Part of a small language model's weights.
Size: vocabulary 2048, 9.01M parameters.
Architecture: LayerNorm before each block, biases.
Training: a variant of SOAP for these matrices, 313M tokens, 4935 steps.
Each number is 500 + 25 x the weight over its row's rms, rounded and kept within 0 to 999. Layers, rows and columns count from 0. Numbers have three digits each. The size before them is the row's rms in percent of the matrix's.

# layer 7 MLP down (transposed), 1024x256, rms 0.178, rows 821-927, columns 128-191
090:466517454488532521467509490519529468527487499482523549522465539507516540511518493500487504499503503523486486517474491524477471455545492468501512479493518562505512509502498487488520460462526510
098:492431456484543477439500535535483470541467485483481514510507531513518475491494507500522518511489506469476504468502479485512479454543477547513496504469479508476462526481512480505527532490511484
093:524536518511506487538470560513526487478500477512501555538455484508488505504514511478489497529523533468530497492491466484517496483534466516516490488535505498495490498503450415494519509512523509
092:510525528459484472481518508510484528478507502492537453493486530532472522468514454530473541499466470535492500511489475494487530473533477502495507515491510522529508499490489528508532508568500534
106:496524484515522558527440497558490518449487487465500477516469491473535466511514495519456469518488505467473461492502519525541449520543495499444508506523502517492488500572476488507512525496493511
114:485449551498494511552471550487528527520532481510477505467536505506498542512488482501534527541499558513528481504488495494440513516491494499522544536499522460489516485510464523551523510497521544
102:526534516496470465508547503512540453493522522464500463532474523468500469529523520517509517476480509505479491483516480532549512446521501531517455518475521500491498520537524529485506552503532473
093:550500503489478533488524534454513483511485466504504474528486498528503476480517477516511506552477454503536489514509521461507501507467506459525465526502482477527465501503516500488491458517451459
104:476530498513506481487538468493444526503519511496477498516519478521518488531521507500497517482508508455504483487540443498466459462509483484513479489548524518491469542463507483549512520463497494
100:497497499479528528493510524459488542501540513479493526502505541507485539483531508506520505472494496547457518518481552529551528490549491527508495527496495507492527517486470491496500417505492486
112:523486501467434496567539512494468496510516482496531477514528510498497492520495553495492500477495500424532468536497499466504479489429462533512511519484517495495487498546456485511531485517481469
100:516479480533523466468519515490446483432483532491487506487497497470502537465464519513476478522517487489534501499516506565466534481495476491490492465489510522497483510505506499514496488522515455
101:518478512534528527479538555465457519520529515490500510466498501457486479481459500520523521477511501483465526512500512519525493519499509500470514447513515522481503505486499483483545471491525491
093:514456500499494464492501499538476511463495490501550470522478483521507485498485491486503536511474482522525504431456517513500500516464508507458466491500540522493486493497491484522490485450520426
105:502468515488512497506472477531504500513506493485490527491525478500546486487513513513515426504489501512478469532496505527503501528537507487464523537491467520493506457444479530508511524473501508
109:522530444492506515479501497503462514504451470523511503488508481489517468515458486489439498490503529538520498489512458498502480471486478481486476484534525476506522432491494486506527504460477492
102:529503523509474485485541523513498475492500459522548505519449512520485501450469507473494479508507501471480507543484491452549472520494538518531485535517489567504538518537492484508493459488504522
095:512503494529512503510541481476514464440543508490448526498527479439478561495524453456450472540495493508506489485493523517538521498501504505488540500520456486512475485534521467487525520462487490
096:516491504560480485530486490510525537520506466447567530496460531522519511474529557509479533525481469476512537496499451488521479498487472492483505490527462474447543478499487495479490455487478490
100:506535451534473518532474455487493530485497532502485506538485504495507514502525510454516483486479503503518473500476501452496473496489519581500524522453469509498472423482543499434480457492451508
103:537494497562437540501493490468487492485496498532539473516473451525501486494499555491493472487467533500494495530519557512456465513543514460496480473524503554507497455479515522558499509501522533
102:521496515484530495492474465457480483493505488511502480480509485553442530459544526494467505496487509511525471503515532494523499516479520541557472473553466507502487555522527521482529508522468496
113:513500472483467486525505500472480535508556496464536531496510517526494457529487542502497489467555509534497519496502502509462530501483497493498486495464493490560519519480477474441527469465503483
091:492535482553490493490453498463448501477526471490493499533497493485497514552473524503518509529500499472497471496507491482524525463511492498498514514492528519498516527478474523493523465464499499
095:519510545556510529465505470532524521446551510473471483491519497496463469513492463477505517515467499459488480531464497482482504512511475506474468493481527509530540442500483497551531484507484474
099:488510491504508503503513516530463486528513454427513522471560532515513474513504488501504460534503540509537499505486503515488522494531501467498530492501476508511510515489499503458506498458473477
109:496473450501495444530486439543486502559492490503507504479489524537482505533509552533525513552479489450515434467508465471486514492490497493545486509492476536498548515507489517512494515498541492
090:507515475507485487504493488494568478496480516492549517487509503480482483503499498517516487494456514486529538541517522516536508530493494482482464513496521486512487494515477455512498494513483443
100:462498489490445516498521504508508497530475495464479477539452501459474526507464497518502509509532552484517504481534509480498487518479519508565477481502508547458476520483534466528494510466522497
100:507487479516474492503473482473505506522516517487511519475527477540510502512488515463528490482486512509526470499557467474463533492535533486484546486502506532465473510455489517479473528478459459
092:494476481498504500520511511508470486500525476471466467478560458511512497502494516486535480471490515524502483536551504496517493530541517481494480493496542483489535478487445496544518451498518488
108:523519453487484501494542515529512451485509541528518487510493547466479539473521483525486503503473466468498530508485474510538502492533471491475482520506485538496501488468496503503532526490505485
099:478502497531523486497518521522486506527497542527528498486517507479472502465484498494514490509487481449530524520543479486474462472501444471481444505494518534549505515488465508511505479528493480
101:509498483485503524521480552486474498474512500538479507520483476509500475541517527513506434508469550495492491549468504507509493539496468491492509475560519527471479516524515527519491469469487484
097:476520509492520508500469506438522503465492451528481467526511479462530510484532517495524481477506504500517484479464501524524509527459489505498479479534488510508488500493533459477530505503493478
110:485500477506516564509530481517498526488528500471518510475521470490478545486498500504473512498494512478497514527492514529499456526501482440514496506484467455474487513446482512449485522488532496
100:496514506519495512524490548487496500529469512521481540473515501485538505532490500510546509499479495520515539436470514490466441507511500482471516521500543515510488514485517529504538548496442509
106:483528489492488477582529499495479508486494444505504522453556512530506465489521508458433500476493526459505483494472497537493480477491539544504490529463481468542478505475471540517445490507469501
103:543514497541523485509486511495511517451497471474440549504505539492509514553498457487525529516488484505520492462478505495484474524486515510551488514508532511546537506564497531513491504512523503
100:511499457524495523471485481460481497502497490533534500503489486511522502568495509469535488499522528496472491542496518461468475473539563461506493516521516507545489535536491539486505496508507511
099:501513497479511518525526537513482475487513508527515510552517539495492541505530490547476493514506518507501473483531503488513485494457485538532509501481486501550464498486511491522511515491504493
095:447492501536542481508499465506486478466490510483491543486539507466446476496491484497510500529507473477506460487492493471515504520500476511491472462486465483561522445453463494533526477494505496
101:542505506498538490483543463505514484513463476500537520490536493499489504479515521506511502518528491481550471466465526489498517511495501539503492541546498466534480455509480518558530511470530498
098:537458488520493506465477463459494501527473473478494522496539533508465490525463516506485515468505501555501475489497471499490448521533463500505507487541532491433491493471491464492516502509480490
083:503513516512559494512511558488455514462517469478519511507573487499502500498517463509526497458521483482497467552515509482508500509509482457525532506452498461461510489537491518520457474486510482
113:521484472455478509500519475556493480477514471497505518492486517530493530542501503542475505487524539502445501478540490509499533543483466481542507521489494496558514501459438491473500529510459493
100:521509507470543518473470520544541457491497480485480515543482510516498552453487510513486479500486490531495482548457446513503507476452500484518528510486489550467452512443478498548479548521497498
094:519452497509495484499529520479487442519490532519512507460463518502535504528513523536537507486514514475501458504490528524504530545485511469557482517471448463541526493507498532512477501497484517
104:480460515517485481480531505491497520497537501461490484499485459526572555519509515497478485469462498492476509516466460498478485498508474516499557482498521505437457517498512498489485496487518514
099:471481484499523463497511508477492529480520498500521528508519492500473489497491528482535486490506511548472498475491542508480536520495513546542489499469514481484501510482529496466516551543499483
111:540546507523522465492503499458464539503524526494556505508514479520478523512501546488528496522427483476538469519492520515499493494511502498556536505461459495526481482487518544492450507525519488
101:486519511511489466456576537509500494516477511507494499480534495466508486526513495505474470509512504495472480514530523480500477492522524518546480477496477498501546533478508512482496513476537521
116:506475477499503511477499502550500440519508471489465492501474532491518487507475496456512504496512500520488490500550535472494517469513465487489507540464474494481490455509544495464488478484497491
107:516456512508514490490519549513531488490509485502507531504477508482498482502486471490451529508501428502466492514490531484505471485479503482518527519494461502522506484505499506495476484476525505
095:480549473473500518491535475488499495452479460515482531530492493522485486445448482558516493519527480462471510499492495495472541530480472500523497492412512528481528536484484467480482503504487463
108:498511528463498462526531546467488472459523484486484483515495533541497493480496519511497476451528463474556546469474476536501485465476468488502481455432494500483468487506500554521501500550539499
100:517513514466539508490570526494480511471507518511523529550495485519526500521564495513492518512514465506497523491528506503498504526457485539534533484536513516510494508514485487474530553504543505
107:464499491540533468526517511482514459542491523544491529523500505498547498533440481514487510516503499504493532524457491493486491529527502511499467526487547505530496521533499492509438519504521485
089:522524483497471508496452449488471484522470464475486484517479452494456463499532502501485505506472493491495510493504496483471501496464534465506472538478511529478486508492492459546516453484486497
099:511469517460530465495488482495475497509506523487518470475479508483536496495460492479494522508467501523478511537472527525487513495435478518463487508515542447524465498506487562500490541480526515
095:508484498485512499548503518533500486484524472526503485555531491502503506533479505508513508503513497510542534463513477482468494522510525494479497494511534484532524555488430458461488512506560446
103:495507498514516548523497467539567496490495519497536504474503521476462488477485500498483503506535533555484527493500492501476499533537479548532514494493517521455505526469519532521486435532510521
099:464507491507496499547516550511470537503518572505510543509479485537501506505503487535577524482471456491542474519482488457508482455510490509489567511467502550444473524495531506495544517490461478
103:513495441530496512498520462471493557506483528451464522488462531502503504508516492521493467491489490503459479480496568516509469487499546505450495469525512475537541495506470487510497505495475512
105:487494522514475533467474469427527507532498535515463507523482497535494500502493515503474532510488508498502462503503513481464481454502547459457565512516512514448513497484507499483501452479472488
098:487548493516531507532524523535496471519495493452500463523487481485560471499509473451526488504507485498516535518509457519507485486499493485519470499501518524523532481451510519489517492521499478
102:515513579488517518485515500507491525513495491447485518480529482464535494486482491430491543513507528506497496459487509512481505517509470471520486472509544470488499455479476482518520479520481541
105:488507497509528515528479525508475499492517522506527504489487471485504493493480474478501488488500502460459485526460521537551523511512465485491497488481483501511448467484504551516503524495523509
099:490498533450525508472548465498487463418456456497438519498509496499449524499495501463506497500502473490499493534483495543550461513472503495504515514499523499457499497518519480463503501490486487
106:533516519508499483516517500513507508536500474441539496523498486476497501490499484467513516498499452468520447459471512502519502486487482480520489466479525561530457529462501509512476485505457480
101:529496439546525512504474513480497526514495491460560501552490498531467447502514488481502517495499499510501508494503505490505505537507483512514510499513502485487501485494473496471530504480476488
097:505512494507511524509480502504476498447515497470493483489466515502489521498487535454503503508469438483519490480488474458467489554482483507540494525489490503493512537487487485492497473516491524
095:499497504503478481498505515467506507488513503489513509502500491478508492526485490471569530496505508498462493522516544525448471482548499498507462513556502484484468527535480512484496507506505488
104:493521509531470509520501497454489518492486519478490490522495472510506531493506496480494501506472471511511489453518512534482515486488503455460502458475535497485491502514525522548483489511492523
105:504497475489502492497451509473459472525479468482414500448499494523497476505516474505488495516510504538503494510495509496464566488521473517489497495483528405492553512502507520456513481542475492
094:512529477496467505475505497549508502510478498488472515455516513502482479463487494544444533481498527484502522563490480477574510497539508499433498538518514476539457521490486456482450494487485530
101:534499485472498499480495449504460497516502511536538473512487510500494514484515478471502546494433492511490498534459497534529479533524462496520491482469537541501478514473564477495476497517444528
084:463511518503511519575479501503475474511534508533547510491493530534523495496513522516507491515496510523494483471570478504481519524493504530527480527475533521493445484470498518547506511517503487
106:483502468484498508452530502493454495535526494480525455487494467515464493469530488517528498494513510537488460470468485482499480481485475508485534503473460530507502486512468511471485510502516521
109:542486505509502507523530478510510544513533527512508498457462509513499511454529476485525457510515485495504503527499557513514475493516503470469526487512525538486511527497548513457526498513452534
098:463487501523495531510526496527496527501468504522494515531514502491514473503510540511475549556554526494509502547527465479491506522545517487495469491499497457483472460534472500529529446473534485
096:501513426500470544475508490511487514451502509509514509485488501481468535519488485475537499521533453545497488531481506459474504485503477501472492477520486510492515486469456504524474460522507498
107:519520567538498499516485532545478473463501492490467494517479514536508483519500525481484462513520503472492509507498494531501504504451497519488478490490489491509517518534527550493519545472516468
100:487538456494504500496488416535486460466517509514540477519530495483516500505477489498500490536498523506553510466512500492504464495492522515539478499543498477524517543485481469473472444502548465
102:506439503468510493511554465531459500553519502502473493497457509511543521520481515536493517504480463493446551558455495528474478515498472497538453507482456560496564469477515481468484492499498468
099:455513510497500467500496495479474495511497486471510534529509483471502492482502507483494574519503506517496572487514479512518507461493476473559480486466515510478488491489461533539492480531521481
113:509485487495520533499555486568503509524480552548530523496479508484510450488482494512430493530532491518503516499511455475465494467533498536510513497504548469485472483508487487528496554517517534
098:477518526483489497508525472492493480482502497481518484516511542526497453518497514518484516490527514522530493499466520504506507519500520502553477508479557536481492471466505486553481479503484497
092:516504481462516492499547444498510486491540506449519507474496474480476493508556514478522513495462497502482506512469501473463550449504493501513533511530488522508514508546552532492523507520509527
100:536488464548471518489515525522570501474514499490486499494510547479492513485484491466456534429521487479446476479507497496533492456473516495506489464492484520502496481455524499480524503520470543
091:515553493519491517488506451502466539554520487514485475524485503493486505503529498550516492481521472498495479543502516498515494553471510470512525481499470512516468452512534483490524474527531521
108:472493513467503484508505499483486474514431499539511513471528513498546482489545498481524494518530533505526503487513528504485470508504478501498523494495553528544445495541535477504534524553507475
078:477557506486554494490513527494510512475448497478483500536453500491460487528502519483507490506491477454481491564490492485480501541519515473494530517520512474505505487509494442477480460508498517
105:492490520520463495441512518455490522525514488527490509517503517484471508443500520491517491470435511464502496500435486515492514526556507477512508456504517536496516491501508533502521520495460491
095:493466495524510483496486492532470487496500494488492475470524456469512494514482530480485513524499484475489508452489506511493506467460548494466512511522476484523420511488507482503470485481500505
103:495517499533523494482489502494473450483505486481519514467507452511507533459509476524494465511520514534509472459535520517506541494473477526503532473495466477517517476492435533531496522436507511
108:501476491508553481498458517492476565464553498514509469535499546500493508500505490547525449532488494511486509486495499504527534509492474527471545502546512485532513416500526493485501502454459478
089:542509483529522484515506473456519502512503545488482514499496506493475448501484483523508483505495464505523464481483490505542486527500484537528456556506522510502468515516529484505492510505488486
090:494516480497552528499515508509506523474467515511499499526487503507499515510502527537530496472466512503534506483476487515552457465485511483504493547509539463500528515506522475563532501510471514
089:501515522502518500459520526524518506490511522518490511509534505495482540453505517541499516557499512486528494487495520510490478449508483499493532472500491482487504504506486513483456518486530514
100:495493491518501498478537486495488473522486473464484462461519469555496479516484503507530463535489471479492460545518458523505498499515513507503522508489466515487452515461520515483525507519500501
099:503485525465493479531491490460552487529487521520526459536523512516464511505524473524524533521468492535531501498530480513486486480524476495464521533514480509506524461474513448491479537518510480
099:524517487481499458488487503520517563478537533489486452508518519507486482504513495511495530491502502537511503501481479491497484486479495501519514519466535483493497457511562523475472535451515471
104:518499555515525521470517520492531558452523522477462507523502468493506536487531474461508484507451514492514528503499476503498480518480511445524569558546472487506508501517486512484519494507488520
095:493503458506493502498434539475459556465499476496495520486504423457449501483566537468481489523506519500546492515494522497448540467491519444531495501476423504497490497500473446501506478523512495
107:493483538521559501484530499506442528484531524483508479515465537494506539469498492557518446540495458497521470494508510480525513462513494481498492537485485498532455494479506505493524501470536522
111:463476494461533523466512491473506499509496482500534482451494539497547522520474498499499521451507484504521481526517444484455452496460534524507517560517482521487496496493489517473533488455479519
# layer 7 MLP up, 1024x256, rms 0.175, rows 822-928, columns 128-191
094:544484529520470473483484485483513462534508493476487532472477481473516502502486554505482505520472505497482501500480498501484503465500544501550493465490482526536489528517511483476507517461508535
104:505507487491495518519470539467517474492459527529476504539451469511496470471501567506545525473492483492485480526434527489489481479529515534523470480498481505508480506506504496468436507518519446
103:449546453535517555479495483452506497483505506509496474493487489473468530539536506537479508507529500513502507496461511521496481502504521465518494511513545497480461449508520492489482518466467495
104:534476461493506523528493511528572502515476516525517494462530495552511504555529477495530465459521478482523513495488490544480503556518499538529480524465526479529517472458476485517547493494480492
111:508459526513488516544491505529523496504511507502479511477491483490480475534469498522538488549528520525540519499479454486470510570507463507515525551517550500496508519495509542516519511487512526
116:507475476500507467518492520502527491508489510509441462506519509518517491532511500493476486466511513486528523518469521458500496492502497536477507496486498493505501513508456476485559529519504545
098:496499499525464513500471500482510476465500460539536509527458460470467484491520525518515492508545474511481520512545525499472497466492517459544511520504513511479495508497512510457527503507477490
095:482553512512489439465514475495498476499480473473492537445490487476476475504533476485496496499510510528551495437486519498527527479468543567523483498501527494551520489540495485438489505494521510
098:514538493497548509500482493521530503517476515512454549473543498496486474518499496548476504489526489477517490440531514503567531461515524505490494526506522528522508502496531535544502494497527495
111:506522474531484486550491517557452485450493554505544484529503512499515520518486507505480518523494484512521519552463473478539494496522408493519529509517541523512472510585520521529495484523471470
100:489471530509457502494478459501491501452453474516496478528509534526497509481496484530492496502529468486524479525527513518513498526507510526531483505504505499508472479519512530553513504495456457
092:451486510506507517432469498507458506486512493481475546469490500496526522548488519514521488529471500524494522488536479528493456494494512485477496545515478541460482494502508517562522518529506496
096:524540519500496518487550534457488468471510495443506483470499520492492493482521492502492512490520521498496455480486471495489512469481496519470489497484531543509509497504489476476470509483487526
108:493540472505478461560506485486476508525498530485525543441472508490505464533526553458482484478474479426498498486480494518505436476475496501508471533485504497508470542513507546529479537482548459
110:485447503522511507491527492499522533540467532474543517466496505477457510500500463459473470534510538506528517525434497507540508495482496514530510508505520496476528485453518532506505472503501510
104:493489471480532477493550506510530505539467486537495497429533550526506474494482487476507491450501489511534489449517501522457484477479454462529486509499497500500491514533531524537494511519495506
097:540524452479535507527482499460499532498489511549501522476489478521476540530466527481522502517530504469498586472456479491502481517464512516529524543504513421496517488436411477490500472504422509
102:549483508498471503487470527492493516503465520508520501517450519505506495472462501484498502494535495529523505515466482535496477515464528478485493528501475532497488501508519520512519525522509485
098:487498495487488486535508567508495499526513510505542494494491482547492510469471473477525483511527519521517564468468512499463487508485516509537479523526477489475507533506495461484485528490490490
098:515491520512493445473512483532532451471482470493494487493513457546521554457484494487478513549472547495446478527507542490477450499494474493541528503493542489497486476473478503515563512499480471
097:480487498518494485534494463518487512489509530504490511489456485516520472501465477548509483525513489480490547527480502518519484473506469462497494540465488542519511499476482502531533499503518491
098:478497471485464513524560498501500509493504523473538519522494484458499516546508486497562491517505542528501493530463541500471492575478536537515528479471517501503516493532486524459507481473447483
098:481495496481500547473507474494507496519496504505487487453533491500472490517530506514441515604509499493501521508511510507494443484496507484478569518497518521492535482474506511477554519503469508
100:494494476506491531526502510461525502524518539532485490487459503528506514471524515493440518513496510506495504538520485488475508485540481528466542524532498471543540488501504502513474488495461499
101:510521456490484464472482472491464485486493506524496498498524519454486508518502564452527489549515518500508520505486523516488467485473502501510542530503510508484499512481509496533454525485526473
102:498510483505497431479501477508478470508525491510513521499497552460530537488501512495519474509503458493549486499517541512515505492516521508458508483472472521504468528474495546500492489548549488
096:502528502511518511476543551537520485496522495522519481486516517508421483487545492482486445467515477515527510470491441529545493466487491514497519460523516471525503517442502495469522456497491479
093:484519491498478509534493524533489510439478507526495512514523489530513519508502487481490489521502486504480484527492507527500524493491515515513483492520493464489538523520527503530473436494492510
105:471488521500513481520485517497512508500497505455520469449479446535485531509486513463516510519492513503530478519490541481498467458509530497501459474491479547507519531469477493490508477492528536
096:563507516521497499467469578536508479511480533441548522482467496484509508482503465523508492552506536483484538467495533497514497500508503533518515495484526488524516522514510523504461517495501472
099:490490508494503528500519509496509539507495504494506458447508506503438454510529518506497505498477520540513481521485526499510495488492531476471502494531496497535499568484484493507485461514492524
098:488508520530449493545489481516492477510479477501498519494510519501514519490535484471525544536529495511528549468500452516477536482480513525453516500499494465526443490498495506507526514502529471
103:533503468494514551547491540485496493533513529517479483484503504541470525536498471473538464499512510469507510501492545482494498496508492499494492503536531477492464528550505500519516433522525510
099:514503521519500544520468499489558492499506475496503513503476479500524495540533496535470546480475448504469493470507473475500470474508503490497510507479481592495477482501497519491447494531489504
106:496523511499534478511483459497511506505445489497451472503505473474477511527509478467508496508509480452501503526500559527483508513498501493480493560528519494498438514490511526507516521516510522
106:520486495492521521535511460459531480477523502491522536493426571502507499495486466542497531550508560490509508548473503532544509470537521501472563480492509538434508482505480482492485493523537511
101:493527532488527479482476515458527547489474469493516474461525524488505483493467508479514503519509499492447530509470515456469481482517530523510482500485507521450488550520492490455533484491543496
098:548536486511483521490496444462462551534519519511450503508484530482485484505501496477478506489463482529517493483498459520527449488480524507524455530526523498544510474492511494488509543518474495
102:488502509508518449499453489504460540499443508533498507546505550555503504480496474460521507480503495476486506513522476464566488472509488471502476500519449499521539491552515540541500503505487471
096:448568478538457525494504491504495474480531545457529470521514495518485494533493494534460492480484523514472483509464514463525469496502470524487464513488489506531511534511475490515515451481501487
104:473511472502467501545503476502505497509477467519473542520505496495462512474457481531496534501477504474432506504484533526544447511471477457491473466501450532484541522471476568520510454503516483
097:542557506517511517450445504497482527497495522539525501497535472513461514544497487488502475539525521534465534525498503497514471482491551498521485507484509467534466513498476473503489520535475515
096:488514511487507469492489492502519500475510514503516518460453500471481482509475463472550474502516582489452544491493504487478465527491481445563509501529460494480500463504501504503454532462512507
098:518517513512511524492505506495529480473484454485520502469524473481500511497470536493532479464485507512547482484486487485519501475464495470491466513480478499537480508530486504524464521531550449
103:499504528500461560470514493553518481471453507506497480493507500524490533525493541475478523450486514535488490507441500473515502507486509505488511513503480487516457519523469523521500492549516559
099:479462542499556491528506485493518494478441534503501481515476524462502450507496475486510481489501509540449515515479478486486513455513516470496491488477498523511515515514518461522484483478469508
090:517498523536509464513456495468489519490476526480513518498515499516503518473498488527499504568501470465525516473537474512512451498473536482509507501534472548525467503513520498483490467505516517
098:528574491486523508511449483521479476467477541517525499496544472480474484487542515521485475499466466508499479507536498499510519459514527536524499501529519505443522543517478511508492476537465528
094:537477478442500457502494524519508493452495516504506498487516502479517458485466469478509472513518517536558525524472514522495505518506476555518444494496542519482511503533513507508460516476524542
098:512517512536491507471533532528455471465520526514498547543530481467522547456486533512496500513495488540545502489481541545492499529479511520477450475500515532495487519482512535550501484522462526
103:562499519504484464508486480513527474518507496504490512480530475495541457503524504550505491509548510471474525508462474501523513500484485501571473491476482515499531478500459495510509533509514510
103:476461509526512475549484522473501485558487517465480523505483552492520508416525559525496466532510511515471514482514498529496488459502479504499535501494533495520464513477505520504505487491476484
111:473501513524456498525463480515498494490490515471496462472536522470540483506539530530479474536532482509479490463525506494526553524533508463498499466469509517495542484498518497436485511496474511
094:512502509536500488465501498485492517459499488531463478527478495552455477525561482494515467479499467509512503475509489503488467501503536483493515496506496517516520481533506469469497489458476516
095:483507494499482546497523519527465486485477480490548489491520535511484521544491552514476506489531489445536531488492492524517466482529519503517458466516479490510501494521489509505515475436509488
103:482503510512489515509515518464510495492492481524529538493476493469510543524532500490479495524494486504504507494494483526498514486447516487493513463514547480507451502518506530492439478493514503
095:481495476493487507496526482458540519505502511498525491515495499528486517512476476456463470471507474528486549499510486528524527545539474452493549491511496541516495522518491535445543531553520498
093:487494520527511461502504542550476485505473468487478470497502513471504522473513538465496484511476507538500515498504518459516457479531501476498523502501515493519497492496505520467523518507562525
102:434495482492485512510490561525474475492480484515505493437483528554520505495471512472506545510476500458529486508504484501479489500488465520457432470496504499513476476532507524523484524530512469
093:524528529571515505538523476470466526481439524507467490490500500525482498542491491509515490503541524498536524531575491502475511515519492533488531475505490459498502485472471529513482519470478498
100:474519489526503496476524464480537474532517494490474439524455538495479479490523497533513521489519469515442509509474492455437528503492474489479471547474502520505494503507537511504466502521508493
102:511549505494510470496482500520471499486495511494480469501520494482509456492485496499485512483502466493515485490464468519488484546475493508455484500488536544462482520545494493471509543548512524
100:501494485501496476474494485493470505478488508493518460497513495496492547554518499504518511489510521515474482515460524536500505449497528508570465512508516510500510502526468515478511524544504502
098:477496523504494458517480470478464449501466510507511459499504485469527493492503478479501482493477458503491490486565464476521491517503511470518503501509524524540460493527509507467517456521489449
106:516521497516467450510511479506516494482525515498454527510519465518506508523517469517496487495518482496488484529480507517507479481503489514504484506477490489520495539496497493510498518488524525
098:541525504528497460476502458474504536485478513511472518504500464536522446505453476489500474517500496519495507517494527449501470495483516514486533521523534512527516494501498470478480519530480502
093:501484557472487519548503479513502510494505545477493504501505507532483470474508487512503487528456497506492528509502502485513449524542479501545473498540494522477505497486510539445490473423505540
099:529516484547509483548482504521497483526504479507476492511526508483486517506481437479477488486489480514493552503507514545469497502489484467501498525497501481508524488553497505506501451516530554
095:462525516524470487473528532495466478501482498513531497497539484481534525453488544543516458481484444487481506503540464536535489549508497515515520494480517512462492486549461556541478482490503497
101:503503539431490535502494509521474524506487506483511449493440499523513534576466486467452538509540484489454503493491467499512501510494483484525493516456515493461449500448520512495479502486488501
104:515508506510483501490536514482523470543500527478464495493484492538546554489513486517518509524522521494476560485556507481488471494518524474520497462517527505519487519504505495522490488511511515
104:537508504496500474490491597464557502480497526519503491466492470494526559488504497468523516493485468481528478510520532482499497472478524498480477497541512485505506503469530541520489527514495560
101:512483481538480513468456516504500509467498510453510510517473485522485495497486523559490469535498560499466537462549471476550498471557502557488493496480496504472461512486540512488530512546505494
095:497505524507512509486471484485539487498464505518514519516486543485512478527454517488493573520505507524482492529541529533487500502498511473480512563573539546541500463509501511455508519496492500
099:510526539529498467483474455472489484478479518520468556458472474496470496540542479506512518560483512500500504483448493530516503516516494478483527494472507502469505489471460475486469525509514503
111:465467463497496475491482480489505519492515521515508477509539531540482498509577479485547530514497476498500533504496497491534511478508478476482496516466522486533499483469546519451450504499545523
093:533508499527470511507486488476450546497504508476482458475501503459443507509495468484480492514473510492487489527490501499512492515465450494473531530478485538504548467483456467416493508466506476
101:519488453461521538463490462477505524464527480536515521484509496503538452554532412521498460493488465480516514522492496480566503461463572480518523480503515524487496502452504474505502520491493534
109:524480470508471443470516462474509528457497479501514452476466522501489478522487517540477459509503500483502505497479494507475495540507511434520485536487496510495534486506499503453486489554516504
102:499524480487494479495503470517510490455490510519477509461480512469516469541515541456447505529502447514497513467518482514526486500492502438525516517508468494489528549489480522524506513454542475
096:495488500474494490575572524497486543486464456515544480479492562513500478517490511485501555499521528479546490503499463485486505492504482505541515467478476490543500533516481506482482497500470504
107:492489494529554557500492558500519493511529534502483488505480527493537498527508490499496495518481539504535498483544478545512499514502521519529477529526509533508490463502538510469548473509472492
102:466487470515495495505513471466524481506483496529460472490486533492541472518525541522468478550526475538481463517476536492525504477531499476481487514538474486484474470478541506490505544512483491
101:490507468501524495507430510484531511492507501504473504501440509540492485497503523463513443520512504489501503511507510490504455527459512483488518500506542507527472502542480543492478527500504527
102:506521524515504486459503556490436514500514501488514502493490491509510483499518496493510493513472507514499507466502494500520529478452498467513495538518508477432485491474483492494495478472495511
104:499517482500538498503524466482525566493478548515510491520558491487492487533465475488512493494512489506464524501485485529460507444528498494491498535447513507451507520455468478517525478512469543
102:469494481534421494526490516479508520505495523470526463507527484522481504527484515546498486500495525532489523533526479502514503509524499520483528488461538494512492461494554495478471516517501508
084:495487493444481472539511546508513483517517520513517524474518489510487492493502465499510523573497542489504485484520486531474471511494508503457516503500513482513491501524496538515518501478477495
101:547469526516483506502435459546533490514522499516471533519539453544472505487532535519509515526491514511498502495519512513467528508490475510467488492491494459447501515504529502500498479466531548
095:542483512490515527525505501555514519501515549515515481484525503494502470526502544487522504473512459541472505497489460512521493500460511482481499566512500508527505472490423507516491469492492539
102:491512479519486497504469489488462506466494523530553476494472512501476485503561527526482506515494548510478500529468511501553456497506505475521511497524534472477504496507491515458497505522518504
101:473499499502502534494504486471467489483516521504524495498512540494464509496494482486478519500511471494507499510486508488462525509480459499470534514555500529494472480517508450485497542455503464
106:504482523471482539480508460484557493506466466525490501493512523477456526514478504481517499484499481530527507474472513509474491525490495474522550553482471532514473457470498556528444502517514507
095:528504451494440519481462479508473526489472493502507497475503495524513539478574501534469511495489494506459496538482527484561450497495492496473460530476486455494469519533494470505484453490521485
101:501480495539464510523540499476512507528446475478477479461444458517496489500521490470515514469510488491508526509496529493493498443517475522524514497502496502487537498471496461540477505446490533
102:484511497511490505461505510455483475503493510533494500534456486500518507454487517539525491515496528533533509493501467517503484533573483519514472475472487527536505491466493488482489514496481509
094:528511485498526505480478534508548495461473504502499463482513509569518548504518504529516551486520513471461499505491570504549497493524491528504488498523474466517496520510487495494465522492520525
097:543533513521507536483508514502524487536532499471462474509485514503466515515494531508500479508542451493511537536490503456532551487504484514544516491489510485541494488532537500456476527472492496
097:487483541466519469522492481532510472480499517490507486472516492527489464536505515515527516480504487490479479503477529517532513480524519479512489461489500510493507511489499553434469495522516472
099:470485525525489463529468484500512521480490539540493552530498504495489494484508510509484532516504556530533497502537478518477516419519522491509462469542460464517519540487458505490511461520518497
104:523522508496470520484457493483461496481503497506471478509507531509508519493499478465486487468558539494466479531472490510549534517481510488495483536477482498502541521506521478473496500503451485
099:460543527506519511549490513501512523551484524479491473463526493512494498477507471491501484550483491492499509510497521482476536493478513501485477536496535510501519462486510581499475508488491518
097:511504494538465516484502528510472498433516522478513446479503471488547556471484490506494463489486478468509528488480496509467496495480502515480494515494502503512523524529471488495452499483485524
099:478499500484528525481506499492498496525475469489501513549468493504499535547476498494486529485493497486484518491522514491500512461481501481493532570525519515464463458472511543504509478479478448
108:501494468496523495499520511518459503514503523503531549478503507553523537502494531451540483524529528478485530510478474480547507524470535496450526482529536512524511536543515503433497479492509533
103:503516510514492516524526499538537500500489492501508506475488506500519534553484490513517513504523525492497519494490450487455466509504494537508486507484488517530496483505535530489501509506475504
097:501514444488466488535488467536534501524492491526491477495503527509482485527490487499514463506486467492501456536486464492512474478483496521513491509523499502481509524515515498483519518541473524